{
  "qk_norm": false,
  "tie_embeddings": true,
  "init_std_qkv": 0.042,
  "beta1": 0.95,
  "schedule": "wsd"
}
Each number is 128 + 24 x the weight over the matrix's rms, rounded and kept within 0 to 255. Layers, rows and columns count from 0. Numbers have three digits each.

# up: layer 9 MLP up, 1600x320, rms 0.104, rows 1443-1524, columns 80-159
# down: layer 9 MLP down (transposed), 1600x320, rms 0.107, rows 1443-1523, columns 80-159
up1443:124149120137163117095114108138136132099159143140118102107115117135170116124153109176151122078113157094094137122138154119150147111120148136137138175119142139119089146149114102100142117171135166148085155123178107130122126133108098115136064125
down1443:115151134141132111138173149101149148105104132145153129106106133098124099159127097151113146163150150194097131128128124137112109180110190110190102125141098126146165112169107107132116104117150137125174154090132126139095123124134135154142121149
up1444:101147076150124148139106108117175098167127143145129143149152172135113121150144134128106142141140141133149140160141165121135117144127155102103126137123106120157171143119166107115141148129111128070119121156135114134132141106122103140145176134
down1444:138085148102131120104125153139135148160120121096076160079144154126089093110130109128172169145074164092147145167110127126137137118127121121177092141143118119156172163130137130103120160133134103139149128128132122117180068146145147167097093140
up1445:116119141099166141144134100112130109143147118154125110134132124108122130116135126143117149112155125089156162106109123111106148104143150130125116160031123133123086135160197123136146143124130140168158140140118111157115112140161093144164149138
down1445:105125107119096122177102132134192118122176117142149113140149107145138103064139120139123137165124117097106160163125131149154118165143133124127123163142152105150131148156139195153116131145154144146112120141100118115129117131168159138126152133
up1446:137170116134126094119134150186109102175155126143168152131143131139110097102169113164130078124144131106129111110146114113168091141145076120165142158135127104083134133124142096110110094117104165094175107135139143133106152089075113147120122147
down1446:156116127184097137125131136095126119129142128136118109117143139112148166109127155166086115139080133123142099158142124112106101134156138116091114137103134135168114100108145135125110086152147186156132124125098124159154136140165169116095130119
up1447:185087130136105112095113113097089114151173093118102077142137141131171120140117182087158149104108148121129136095113108123107195099157172105123135128085175138158122165159083145138120079173112139138131170154137150150079125149145148116088159141
down1447:111130106132080143085103118145135119144130099111064118109078146164114166086101179177181110119093080113121113124089102193079129093122165121175090156129171146138152143137118139125095111172151108175098152099131111166129099168145059140159161121
up1448:174108105135192097158146131132149098124205158122156160126106078180166111126170060149138174128164123143182100161132139079126127161127163143139107090135166150120139153115169137079127112171154132147084100094090138134122101139121111079125089089
down1448:123143113117117166126156122100137125138086098135058125129121150133149079159118152132120148127148168115161153141124144109169096149116124080132125125147139131137133142112154170107162098140129130129134098139149101111135107141161168101095085090
up1449:159154129144123096125167100146188085171124134074161123142135158108116150105124131101120143108146157128136166124153121075114123089089089116109064103150146117131137114133146128116078118134129081127153155120133130130106137086137134113156162153
down1449:161141113111112060147148148110148106163165173136178120059115142120182105133114140147123132117146138125118182106101097193124173120146105117120132103156130121130116117114092132178119131164169085107142158093122073144121164122158129136134118133
up1450:094115114183132172094137134091123088194120137128117145149124139102131151141167112152093148127130129132158123104135096134100123129152111134111101094165135092096128127108177118156153117125127133119088149110158105125146142083151084133101159122
down1450:150100168151115127140136121155151092113091140110136095166115111121118112104143151130107116077114155142145089093127109097121177145139144159125145113095128102128142137113100102091115145112121163117099146130087206140138156105130151117139145144
up1451:153136163104152141111141151081099149116120128173198081156125104111092138118125146098145104100108124087115107166135153119137154162153131116126110101138125072095150163114169109123122159106111108147101195178125125109138172162085106165099119122
down1451:123119097141096136110115098171148148124117107110140131109100144148101163107121143105112131127146164107115075167124171166070092096117118167129108105140115128105152111079106122190094091151152156143133076116118149121116155093111115137185082156
up1452:158091107142119148108117134183106137106131149099116111139109089163082130098175090145133137111125130136116140144158142111124115175130121132108114134134155129097122134173082181111132138143130128088104121180161113125082118092113182105141132145
down1452:101146143157068093091142174117125125099148109123154103100176124157132117123106143154126124132093133111132086099112139130086128136149136175128124142081133110124091084126126155098125095121131162131131132131124131149100148145126119106112072120
up1453:161160109127096080119128133099115127152110083139096077123132122114133133167157134068108138114101139113134108075065128110096136118167181116116132124122151183152138126133127134136106093179147131121083129162127110176139110120138101143089095153
down1453:139153184136108093119150106133100113140133128151103128123129143132114149139105098117110143139121091093160138088112143138071089103127181156102050125143166162119151114111131117143159151120149156125126138180120128165114161146119179137124130110
up1454:090111165097093103110150096132114076083125099153124073191131149146089090123099081118131116150114167133132092114143101118133121144162143167133122125104099159112149087094132117090139180136123118120173118143150159134136094149163090087115097131
down1454:158127134092151134127136103133126130164152113161138096143123136090106141122122136078084114151143123149126141136102094136142106117133106132118139104113101151123160122094135185164128117137098087128114114108111148141112097135165130143134120122
up1455:156163161085166177118146090158097112099139165123121074117126116139110156149143138158095156131109179123158169145138108091145121151132127132120158140142070130159134123158098128127136127106114145169138106120109117141143089141168116125106103183
down1455:134131122111146135136143131145147085164117128113092128097098151112148072129123141068152110089106106144095142143171146173105118118159124124136116107149173156132122118117128085120159143083097164111104093135126135112125129125158105193161095132
up1456:135140097119123116118117159138154120133162113143142161101142100117104083124105118124159122156126154127131125079085140138172112130109111111118105115116106108152144115105154121128185119126159116105205136184137145170070128150127111127104167148
down1456:147094110145110159104171154110133142160131108116128124158137107151139127149105124113123200138147116157131146155125112150155093150101141112111086144117102102118122151126074131149136101111165158114118159147132115174123108129132174082107192112
up1457:128135147146120140120104122124129139116123095102129136149130103123135146127112126097144119112130162141126117106117117125161149175081166119140100122126114119169130124132128110135123124145156138100154152105101135123136152104099088094091141154
down1457:097127128105165094120113128186113114108122128128151063151136134170156096155096125139165126153112117158116173137157146124079097118138113114153153154159144102085109110143144083137137167145132176095100138142132163140085108113080142109128102131
up1458:137116110151122122132127151088109135075123189174162169174148129144118146131117086121113092118085118126123169131128160140146124119111151148151126076133110126122111128134114175127124133106146125135163117159139137105138149128101108146112138095
down1458:061090117118124135115171116129161099116099116134149111178100146117117123075107144102163144102088106157137132137140113164059083121154132119070130120150125090117122173138117123141114124130109163148066136128116136121134119153107094115141115103
up1459:129161138124091148096111100156117168131139108164182144137098168162125130095131132149097082132096113161120170144114127148108131152120165078148147139199117128131164113150095125127132175128100128125119144109167114112141098132152078155094131145
down1459:099139142146115109125149113129106096076097113162128086102138118147133092139126090156139106098099151136116137111120131123102116118116101091152157133144127095146143122098112139171129124097115110142102134182162155195135133107141165097171175107
up1460:133106085140161087103120148124155104145154097139173121118104158123104116176128124142075136120130139143181147129101144108115099086114174189140126148071113110143165151124144141097156103102139123104154139107158150141128156082159142116133151102
down1460:129091129130173144112115141146093154156130103146091098159090128116131205104175142074114138118152163140127129127051129141087130102164122104160142114133153086126124143166157164144096121109164130119142130093151130150109121153098142136125142161
up1461:140098143121134154106087143155125138160118144138125126133100115152116120134097146110154117113043148112111128103179119133110135113126128113121136128155106155125148142156103160139111153079162125106126120138080076104132161132151140103089112125
down1461:092140146090154130126171154110162113124163147143096124141155127147195143112121124105130122142150116127091124105124143093129146083128122104150134157145136149147100194110125118150133133188149129136099112110099155124116129109170091163085070162
up1462:108135123131147098096140142176144111162138125141158096127108122151127137097156113129111114123123132077107105103116116162153170121155112159163119146124129130139132052115090115086099116179129124091097124144114144142123138140116078169097134130
down1462:152131096142142141147149157139119142163119118127147145109104096141095122149155124115179088100121129188120091125118144179124132148117150117157110153118120097157174090098106163108096165136108140111113150128117137134157116120148175126132127173
up1463:168121140135169117073123148082157112153132134064120104152165140131148117105137096123128098091099135128136100122111097131152136125140119091056162117107116124112129083140101095137122114128093145145104118122180143131119124119098094123125085134
down1463:139146128167175130164141114152119129117084148147144140169128177149113146134119100142135163103135136124112138148091120139140150168128119110103108111075138126156120121136144164132122162145113102082142145188117126133164110111146117090128153169
up1464:173140160131118131141189133113145128142123123104108116100144128127120124144109110116112170107129114144147148136106082105143126116132102122130128151116140133138114151127133128132130114123106168092151129096133102085156161109115081157102140079
down1464:122102142141094105134116109128138130141147131123151118149126115131136163149157132122161148112107171154146151117126110139130107137174110143127152148125150122111105096145097135090194094111129142161143127105110116140155105128105155151133119078
up1465:165179150140114142083118155091085074117097110144092109183139112144129079151159118159123127121117164111149138124119158118119141120140124093141130136128119155136155128117133144129129106110095111137152091108139143119122117130069120115122161136
down1465:124116130120116112170135170135153111103130124128098094155099110099103094086128127115170089141173125135101113127140124202138116155151135146144146112118177109130152130156098114165120114104129137132140131112113098114174189095151151107159123150
up1466:154117131079145089115165139115104162155137137107139127105102119125198125128079088093117133127080151124116155121133142158180138126108143147089141139077130096131128124136134142105120111111141151113101092106115098127132139094096153153096113100
down1466:104105153160137115090132118151042127133144056146119113131098163162132127122140146161120097103154131139146095145139149121126151114130137135128159121179127144150133122126118141120140123132179100182142109156122159121131138101125111069162143100
up1467:147167128102127120128138102127123176111123134121151121128112157124152088082155082141073115097126128131146103158139136056124146087122100153131133112109120167126116140135164143167138173167099164108115143163178110171138135124145139136073116129
down1467:144101105136153107127129122133143137150144106171095157141111108129127168108112154136133102150092156107159126104154094111145128169136175120130136159123113057121156164060137086161083129158146072149150141127091129158113127102152100146107133130
up1468:094131076157140123100093148130138109123149139149132132102159122118142145124141160141164158148102074108127102121112159166060129140120138123151077128162143077151118111114104129114100134122093118109123103105125196146111148132154137137091148121
down1468:109126114117110104131085118122135115166153107133117114127145133130121137142139098142157114100151185117097137130107146126142139152148127112126114110134147108114139094141130153097132148118147111142148136127102148149121140135175124097106130093
up1469:147129111136107152155168120134118122165114131111167143157148143128099139139123118166125097131120147119137169112145163128147130113116094103166141090116156160138102161135135147079123123137132142161127118137141149127151125069130089154096121112
down1469:112094161132142135131124098152160123124174110123102120098134159161124170154147100080146131130140115163154113167132173112113110097136154115106129134136133129119133144100111156118114133131103146165116150128131081116109110154128135177136100151
up1470:160113160125143133143071132135113131117123126070123141171123123130133122115104111149074113116095156105129144190123159144089176093102125100111110143137133147153118102164096090135126145165123113138143132100124139104112105136121140098144133143
down1470:150133128117101088158150142150121149163124118104062153122140146131167143148107128102144108147108142112115161120174094121154155137125147109139161140192128104124119139115179115106128090100149097105153138149153101127124150145115151115113123127
up1471:116152179134094136109126143147129115093105136074126127105153097159119104166105125164103079119144132173144141165144139086096118103130117142131128122094180143112148110174147089131154139121093114130098095079107180121155152145110138166135136082
down1471:093174106101163132133110134087158121104150125143110151180107116081129137105118131124121115138148126169095126147158180140148132095123052133125148149110151125107153136109169099126106184125068136175108136131076128112099147125136108087102161131
up1472:111130152102128102127137150058100089137139153096101097165107149152150139146124102113135137133141172142123103159152156183098134117114145147140181130120095130129098114109156111139122165127103125133078125137143135097146123110118144101154125135
down1472:111083121158140134114136157129110141137094107167111105156142134115111135139109150151151113149131112101131120137108128144090109090071179168131107083150137133166106111165086148142129075089128161139089094134133094131150121136133131090126147162
up1473:147139139138151113142149109105119102132099193119106052115119157190100167102136143145128093145130109135086176152123115144104110106175147141159121100144095151080163167115072124100102135129109114164138102113141162110167110131153119139135152135
down1473:095132139156102169096102125103109122089119151109146079122103150184100124181143115178116126160112131112154133125114125115134128134093140137113145132141092115141106156165122159121103092144139131115124121159111118149110124146140113129157145134
up1474:121106117152078183140162114098110122142111062147145128119112127139100158163139134141135134100072126111152144083146140142113166131139142134139122165130108111146158106181129141147169136137087128100157148105121133096155154188121120121144070131
down1474:117114082144166090124119157102139159130154085160092136129145110106126122146117141132143103141102137128116074194162118097118139131075163137144121123101132113128122101145118109136130098154114124170104093126108085133139144115110129156125143140
up1475:153133130122135134103130111131119088107117100065151150132125095111103162147127128146122128112122115157133117115105136114112110143128132135149143157104104124105149157165106149120092151104129109112108108135146116119139144059160108104085146156
down1475:101108122131102130138103109142128119105105108130129108102136149134115180154103161125115125137147149119134163134168155115157137126106129157129121153134135166120128186101124146141150134124139139095187081132141118118138127146144115098178112147
up1476:153122159118142126106125177093129146159097145118116145130118144123138123172163116091127132109110135133084110124115151141115117077154114088129165118140140124143135158127205156120105137166121118132173142126062127154154142111109096087135106137
down1476:100125136110130136139160125185119111105139114144153143144093137109116126110126105174153158151097117128162140112141120113135174156080098140133082140128108142146144139118146141126103140072112122111161130154135117151140157147179151096094114148
up1477:199145129145112161122134122146129110162091136137166128111130107091117192099159155152098128116144120139188121110115131091183148117141170108147106097139146124089128176104140130118155179116146165131123147187071124083101153137145118103143107110
down1477:161102096173081184105135110126148184135109093114147138113137128065139156145093114143135127094108122129108156106121173140162107163131128122160119131134156123111090068139171148121156081127144139140115101121127135128109165182112127127160127115
up1478:109106093087096151132126170106166122134161129074140103149124136135117141110117151108132120094080126125141143078116128126167142098084153112143144098138113108139107080110128118182160121136141119096089147136164132093104173123114148126144139144
down1478:120121117105098159115172144138115150132100141137154124106116115151119135093128111145142112145116157106171088146102103144158038095088140110143120171119152173109130145143073129151109121136076099088089126131144150138141122101150144069164138096
up1479:119086150125130123142099123134084135110114116116146149118121155127135138167105097123100128137140090170121102139146133145103152137155081106141127109094099172100149176098149162143123113126129148137168125110137109130129112099138151106138119167
down1479:155137155149136113167111131128106141135136151085144117129142162124148130115128096126131088132148142113104085114087118102066122139093107140150142136135172111117151150139137121155141108129108127101142124116125168099143113134111106098160128087
up1480:092159174142137096104113159121109142136151117059136131148117125151128113122134102150117106093105140129102091125145184098165137121093163162097149132096155132081169102190136135109119143134130137149104136092108164110107100085114118166124187086
down1480:115126089156156128159145108102109142159142118093126155114132138112109099135105130120131148088121199117136131065146070119099153163171116117144154146087133120138159102132133160161078086101136131124126124107138086130138140119109134094135126125
up1481:095132111154174096095161091152106154158134111115123151130127119137134134121121144144121164157124142134106159130144121137127158147114141134167103124120124133155134102158077112141185129133118124097082120159097144123129116120144147139140087117
down1481:140114143130146115093140098117106116116130101154102169149100130136134159103173092144119110122159135126130125131111106092145168199091129127145146121121116170106079155108118111126142132128131152125113128102121156131109135121132144154134116146
up1482:136102120098108110127103119152134135132124198120145165085090190124079119198148108127123133124154069120148157108164138098112121105147148165133150117125108108131109086152107124100123098113151122109107144104138124142145132083113099143141133165
down1482:115126126143107134098128097144093115161086104155104108148121099143137123056083114132096165141130119124146137127115161122107111152123071090103128104118166165107101110132122158144116157115114086143100126172097136125101123128161148155112161125
up1483:114150154169098085127115101100140168120122114088138184119098112126132125110126170094141118102108145160160166135107159158119165158113160119139090153106127140036119091190137101122121102106084100125091128085139110116183128153138114117130114177
down1483:150112171110109128113111115138141105142090078133158136111125167135107120147155136116114134136143130142161112129132130131154122120134116133122138104173091153151137151142152115138132114138130092133097152108158144133130145149093099151131096136
up1484:122156118140148117111143153151115153149127116129141128130136141161129107173162131122162140128123128116115108159091156166132143117155124124144126145113137177147161142154170130128130123135106105160136120136115082194130133145104115139119132133
down1484:116109152178116145148134157109144122131082143157140183142122126123121111116124072123092086142098149077126116108118076135096107141128141134130083127104135132114143146098091149146154114098134110119132146095141124137122114133120137159090170156
up1485:126091124141119137156120130147115117152140134071138106165127111118138110134125139104133202127135110138134110140159122136111124097157171122123113123123143113122090148138113135111122110078110115134096127129166094149127162133118099159129139145
down1485:179117112123104128124126109123157086146147120122148136111143139150135142141123154180120159128151139158133165109157152156139091147132097128133162111120088157124099114141104093121109128122114141136102117153128089099106114159143173160133141122
up1486:167144103154121154130166115125095123166145111132104089125066152114138136162131130124132103100124116157075133158185115125091109132090133180158107125103133174118159154146107133165124095104132108103102104087140153101120125131130082146115154142
down1486:119127121150150119132087102142145141092115129106104134143127134132150129141141161135149163143159120122142103128131098133159136144136123137097138136117133082133109100098117131132118126143124135123086120124138131121134121175139149111120120163
up1487:126101109122147102092097137108178159155129101160109143169111129136151132111151102082081147142107122144157108119114122108129142199174132123148107127113143076132088141187178139117121130130088157115133097125124163105069133140144120109113089147
down1487:113129131147103119154102144146104126122129124097115153095172148153132107145135109142171114165161158133097204114193125131197116091074118110131132135114102136130109181123142143143152130058112107172143136085067130114098143176165138114095115117
up1488:146112084137120077151109092097147114150148160098027130133147142132157121089153165197090126147152166125109161133114150142102166131163107126171105147122149123127114119146107119131107148188144123130106146127143164127123144097150133159148110137
down1488:119143159144135104068136149106101129116153130146151112115132106142111145136109133090123153130151171114116096132126084055101099107144141145098126108126122175139130168111139161094111143138152158118141095141133118129108158167114116114143175107
up1489:162150107143153131144126129136125116120092135118147158156130104127201118162129121122087136135070168129135125148206069154152134154164172121098114124116123123137127176134140141116115115147099131134141133114177155137115147099112151130145141143
down1489:110198109134094135148115105140109125141101113180145168157115111141154154149097138177121116170146129122118064117098099188155151183106103098109122098126149143131137177147154119156074129155179141104103110133128130164152147143077084111124114105
up1490:138140144123120146078141123089141170085146130106138136174120133129128145094129145169119156106133164140123111139121149132140122145124120136123100108132137101112175128127125106137125150091137149138117105139090107109151150105119180124112152115
down1490:114077119124098156145149119117115102150129141138124126154116152171152146125133132101130170133148124126126091155093124101107135163083099087095159099167122135139134111095145140101095106084120113141108158120136117124133141154100112130118106118
up1491:100111120137117148103131151127152133113127136158108125112123126109127075158145118142119129107104089096180125143152140136114142123120152132175112152105137097099184124123106170095201119130139113062080148140096142121115124107123104177104113092
down1491:150117137113125097207142150100127153117134112133117123119113102132164148117133143107122134102161166126120128181118104105090105094111140110118130138150143125145128132128120124164121131121119131123160150134155141119084130126152166175165118107
up1492:137113113142147122120131075140114124120130112177136112111097127140130191158137147127134122102145175141181105120145106130129090136126125134158079088105131092176134124166161144097116149121114099119127167176116166110131095052111071162106137118
down1492:177130105108131159115105142156117134101086144100093155153145130135166103107096139146126112167151138189139143126119175174140129138115151142135169126122112098152120160091170118107151062150153114124150101149131136159102107130152120118133114114
up1493:100105100194155142116111153082138160151134133161147144086130096162139128113115063161145119115081146176135156095111119110125095119127151133098090132101155138174178116100126125129129147137149095154130137148142117146164167112166122197130115090
down1493:120128139123176114107134138165109116155135171128158144153150133126133090159150138180164149085129152125140115115133146118065125119154149151151171144131138108095143130121129093135113133141123156109140157112098178155130142110146115156151105104
up1494:149151157107097148129167112115120136152102110133136078108118131129113108115111123142109121127162154145153130120115133122150139143147092117141155136096156121097144170146151149100143079092133139103130108137149137139113123199129085172123118130
down1494:138162154124134118137127117157124141127085082151125099110160097134177141136110153127120172129074096127153117131142128113111134112164125128185126139115120143127101111176106152094142101126110136112104092103096153144133124096119140110139102114
up1495:172135117142149141079121136084098134079131135177124097119146126159148186110157130140122116122135152130169148155140119080130111152123107127146116137124124151102171129113151137132135146113128111173102145166156122109136189107130121051104122136
down1495:159170081140109138109138120144103123141121170130111145132124126150136089160115113101103097122119107119152115143127137150116131108103102157152163131142109106123130104102128129145116084090165138114139148094135133146127161165128135095065149117
up1496:156113134119127118135138106079156154105128108141182143143151144142128111103109119099102156083087143101103139101142145117158117140208142136123137133127126088120137133104136118114183106116149104100131126117111156130097105125115094118115093113
down1496:170169110138126145128148130156130113095158106174146105144164147118148109158113124155102098130081142104110124115130156058150145155170160111138158108095095160113106155131147144108160164114120128131130175148086164121120135119089123117129114140
up1497:116162115141150153113133103133101142114143106157156130133119106102125120139093167114135141130122096108112121099119150120137120075098135131130121147089106111084119095142119116145104096157154153154146119122099114126137140100130095132157127152
down1497:160120163125120095128149095090142151124136083121143109119153119143111123078159114123106109133108144124127125148112127089175108143183113142139110148152140122162153135177123121131101117111098128135082101156120104150107130133115088130174108128
up1498:148129115098090110087110124143141153120164090124143102186173116119130138120174138099127152083106081152163128110169148116119101091154131117116107128131144111138121112138131138092136129115150095107128140142120106149152117087133128123160103113
down1498:140147154109049098089127139087138125148099144172155145077095169148129160125127084072143095162148082122133105144159119076118133175132110165123142190156129090095170169135165115151130111153100118141109168119143149072141124176117138148117134092
up1499:130130085140162080087100142132120082133120090099140125184086154092160087178138098146124133133086142121139167129131147093108100116138136107153096127149112159133089087157095173140070130159132141101090156134146139125152151082130140108104170108
down1499:130104142135133160122172128111111114117118127154114153109125143111131188107124146132112101135090099170141095118087103108141126127099113076112123123143177143085142134154133145120113144093140165137123096103123111091164204126157115101108140129
up1500:175101096085142115138162136110196108140178160095155113133141165148139092142101143149173165147140098118115159106073164149118140122143176107089122150079087136122126067093089092157167146133159127125164120162144110147098147136096141166105149120
down1500:156155151139090106160093128123123151127154156110077155161119137122137116119118087138162102125090116130099136161135153078190181150139194121122122152148124126095095110078098111112127176113149127151154137131195140146129183155127158170119127125
up1501:122120106100121130137112180128110100156086125125109158119144158129138107123143136141130113141159147097169108141170142099153125119161111123118141097143114137115143189125147125161131120136107149147103168116115124115083146103156074102087135135
down1501:106131118092118114114156105142137130176136058100170114103098125120142126140108119120133127122088131130125142135138181151140161127160102133113145110129135130146107154130149091113150130100174131124127102100129116091127135137109180142129129107
up1502:103133086171123147127120166138182084154145078151145132134132124083136139150128154163159119100090128109099110090104130156139202105120119126132150159146129105134120108159142094106152152141117093119146114116157104151113133170118133130114096124
down1502:123103110138094140130180142180128147100129087157102110157158154111127137162169118136097168115112137152124122159116135117103130115136127109148138138105153103130115113170139128142176116133123136145115113162163146135142116095154136121155107125
up1503:136101128146113148096141091116114143124138122151089177101108093095154093136105091125126137131163138146126130095160118174102111137149136151140108091137125131104163148151125091106158134087178136134073132116162138134129122127088095081185168082
down1503:121124119094157154141098148164128136128145116137165124117129116128129117123136121138127168086150134159123142150129112110128126103134132114133144139115154134156116125148098133144152113107134122134128102109122101112130161110134137092112121145
up1504:147139127128125160122106154139106104105125143120161127135113137153107131146160137143153122141105143122188101161080155135126119108130118151118110117084099121147145118121129121128133112140108107136116058105144114112135136137113103137137105118
down1504:099101100131144085149125078148129073196110144141146142132128130146170123080089152115115084111133136099154136129126086123112138087132148144134086086119128145121146059136170088121145135156112083132101125122148101164105155145061130133140123121
up1505:120137106145158101160063156157144105157104131133099110100162129108144159090160102150129155144165114130110157097114096135174078127144142150180129156126137147148150129154093150145126130132065171133122087152111118170096121119158105167109097141
down1505:101146095140112148154157141184132126115157121155167146099124139127093113141107161100119129142176128144117144147122102093146154134129133140072098162125145109129178162168077147105119076126077152148117088172101115144158143116088118074132152143
up1506:148146111151128102101167110104126076159123086127115098146111098150146090116109132155149149066159163070096113122161123120134117109108104114124147125156161120150122085139128131185131125118109116157166119098129121094122110140111123083127137097
down1506:143127164178130128132175113134144163141125097112140130119139127127143146112167177150149120079173132122130107086099131070082106138123150081119114126101111075151141138132120126122121153134122132146099139134114117133108092137131146129124152109
up1507:135155094165113132149113106117076135090139119109134149143130097122126114130154163104076128109142140151072151138116159104153116092147168139115154165128142133154129135123113152107132118134106130175124143080111117128122128154078123179128096095
down1507:114113163121175128093127145112136117121142125121105150105098151138118125114150151134162151145125128155153142100124150132064115118108112123142127110140118140120107163137144095140142129127139099137113124136114137151140114110116133150130131154
up1508:117170137132149120094122096141135111125103103091092121143174138098148128139123137120121145103130156151116100122123106132116145116115156120108125080168075099133171116151121114153152115152093150120151098140130129040122143101148097112131123113
down1508:171074127133140174133102105130151121133140163142130145134155099150082091141129088167115101141110125107099121120070147119194116125158109153124135136120151084185094095112149109124119079143154158140100149131126135173183108104097141103152134195
up1509:124127146101120103124140129144113138102092170153111130119143088134138143166089077143130125092152153151134129125146132110142146105128134103129107122175152140166109102134126127117180139109137097139108138111162105138118144125149116154126118117
down1509:133095123116141121108140105129074127112124134111109108132136094122112096144148100073122141104141130132119134122142123127138101133099139145126159108142142126064125080130133137140134144088194092155106112111140135143151123138100172112150146121
up1510:136120164085119127171143082122160130107148126111166073105105137165133135114089179136145128120105129152131162158141133095130174112079119102147084112103132106097150151124160104127155130138152067172139156175136113125163151111095147132150152123
down1510:099120149125135148115137147132112118099157096122119108116147147136156083154166134140175122125148134151133181118113120159111168155116154113118139117100133135133089159110095093161159131125156160133109123139133081108151134125118124105141119097
up1511:138127113157108117140177150158090122084091094149108141084161145132129089114110105162124174133149133151126111140164168158142113130129161104130106111122146132081152169122111135101146126125115144154142167126155116152106113065078109153128112124
down1511:115151113144098111123148118131114149131093094144150103113138136114126126161146161155115143145169168149139146139147141117119126120162133119089139175148143138161180131140118150108180128105145118175148140074114135120117164136169106146119080133
up1512:150108161139162128130168128120131158092131110100125158162101144128183155191122131118116131097135182142141159115119144112126161129110147128124119139142127095136102126128162092118140117127125175147119131158138150137159116123138085160117143150
down1512:139119130117119109164102136094100134143110095117156108112149119129150131096154142104110104134158140152125139106106132123129087162141175131175122147125109092144133154084121160153139104100157167128121095146124136156142132154120128104152097117
up1513:136139121111138120124110137113121128102125121112104171079136118101135213136108130101154100088111160144150134146128120141071112094110178126144135109106104142133181130084164121117112116117134185092096126148091124146181127112143130132131151074
down1513:138169118142107141158128156100107114122135110107134112113102138123106104118142125152121115124111111131139089147120190151116102157105129104135126100169092082114099148128123108130140118149111132175118133120121142101119132117146156148160134146
up1514:151152103122072107121119122141107100135091105113088152115137129127120089140166140184145138110059129096126133129128131133154126135104124115147117127131174106135101143137100145148104141121074114125122158103107186122106134107126116158104140098
down1514:116112127119142152169108125109137132111158111131128099084144124163130127103112081092085127124167144138131128168110121103100160151124125112132119107098128154132119144051139109101135151160161133115086137150144127123159165124160147108140124135
up1515:125142148119119138106132125110144232105093127130138131133173134157101147133163104109148124114092093137141110133167148091065161116112148114150116046119171141119121146127128130127141107161128165126140136135085164095145112089093151109141095093
down1515:157127112128133139115093108149126092124110083098094119110111115107130153130076141122098123175134071174114124100134106133134144158109160108078117180126096165153161059122118088088117128110108155102138169170129147167101153136171137139118143139
up1516:126136157139116149107143144148121124130127140104110132143116124067128097073156116137113121130135125081146122071140117107142143099154084125131083096139066117166126155133062141117141102143059140137154128148142167090138169058076150129111109117
down1516:130162156131089119140115130100116144119091123152116113105135117075076121106118130152146125177100152119108148118109097135154149086122134157132179139092130169133142110121145123165111072147096137082165104124134135109100130182123104096140105143
up1517:157145151162086134115136122154151111102126085143111132109114124121105134094164117111131113158121109112102115201157149136070101146151112176167129137119108130130144144138177149117104139141078137084135125113113112162121127122106139109167120136
down1517:150139088165137161087139177107147144151118175114093152139102141131144113128151129124112126089162122152153112128148159078162158130117118124083149128138146139134146137124120163151169137094148116137156107129134191146071161130184118117120158116
up1518:164156127124157169099143128147104119169152101164157133106121158110101115160082094073144144125148182159147100104154100161099123122104100081096113154109137120128095146140146109157140131121100147127129108095115100133158136093131091120137150134
down1518:151102132110161143107130110112153127128145134123154104155127121158145141150113140131180116099108117123185172132100123142065118084153164107066117090106104173110128131111147181097086124116132164143136129097185146107111092121097102145105101116
up1519:155157153172146130116116135090144109130114106119142161130091130112159114142107123120122190165155137116156154128180122131146137084150111099129101176144108115153100105116125095130123128140103110166118138148128161139141170118158104155146132117
down1519:137124137099118121136115164148120139126104140140131192122102134090146127145136135105122131107115160138099111127144139158113122137117137132162127135126137140107139135161109135116142088156093120110142130120166150126123115153127108132126134098
up1520:099115089169094088111144125117099148128155130092076096168136133124111086102102101119167129133128138137160198145160105127102150146118139181183143128121122145105114169134148116133139140130151103087112152131107115167088115115140124167098159151
down1520:138096125144128151094130130103118133137164141126165166103116095115124128121157148168121127167126116083148114105146083125104166152151119091148125110125150156123137117164125094165149153120135151120119140122131135106148164134135104116141153112
up1521:130136092139177133133098126113151126102153143109128141179144093117137144145126143139130115141059122157104094148142105124122121165152104140162106131124158142186109150168135152146094144133117081107136114141116106124108138153097139144149134126
down1521:132136130127134133148158096140141099118118120139090164172099112137112151105113120118103112093127135120142136118086156159134156115100137130084121150139102157103126125103121124158162143144116144176070131118180132087125122108151148160122126136
up1522:096150135124122113074132149136142107155149145140121107101094102135132114131163107153129144140149167122132123130133139118133137127127108168164125192114146153129118123113184104142141143127110103122129150181131133159131170122110137127191084097
down1522:100117106116120122127111131157150080119103141180145125162133089163118112131140119155134102109116190116106131117141110101152121110096115108117185141137124138133107192144129165166146142137135135096114169091140146090103132127151177124119146162
up1523:138158161107179123179099121087157078140079073124156127167150170125128117129105125134127082127112142147104184154086099093143161151153124111172123134116082159103146120135156106123140135127148108172120080102143105111166135129142156119125136177
down1523:161164129106121090153112143149097116123081139109166119120122141134158112131114103110115122088132110123149145112117154118132124085103144112132131139137120083081164126091126188128125132136144083132130116116182144128092148113124109118114146105
up1524:136160163121147175144091128084135106136117124113146138099105149128122158127116124122117094119133092114108135102140144125160145122141144135175138125078108116103133124177135122156141114132146143103169091126136126124109128129084125175171148080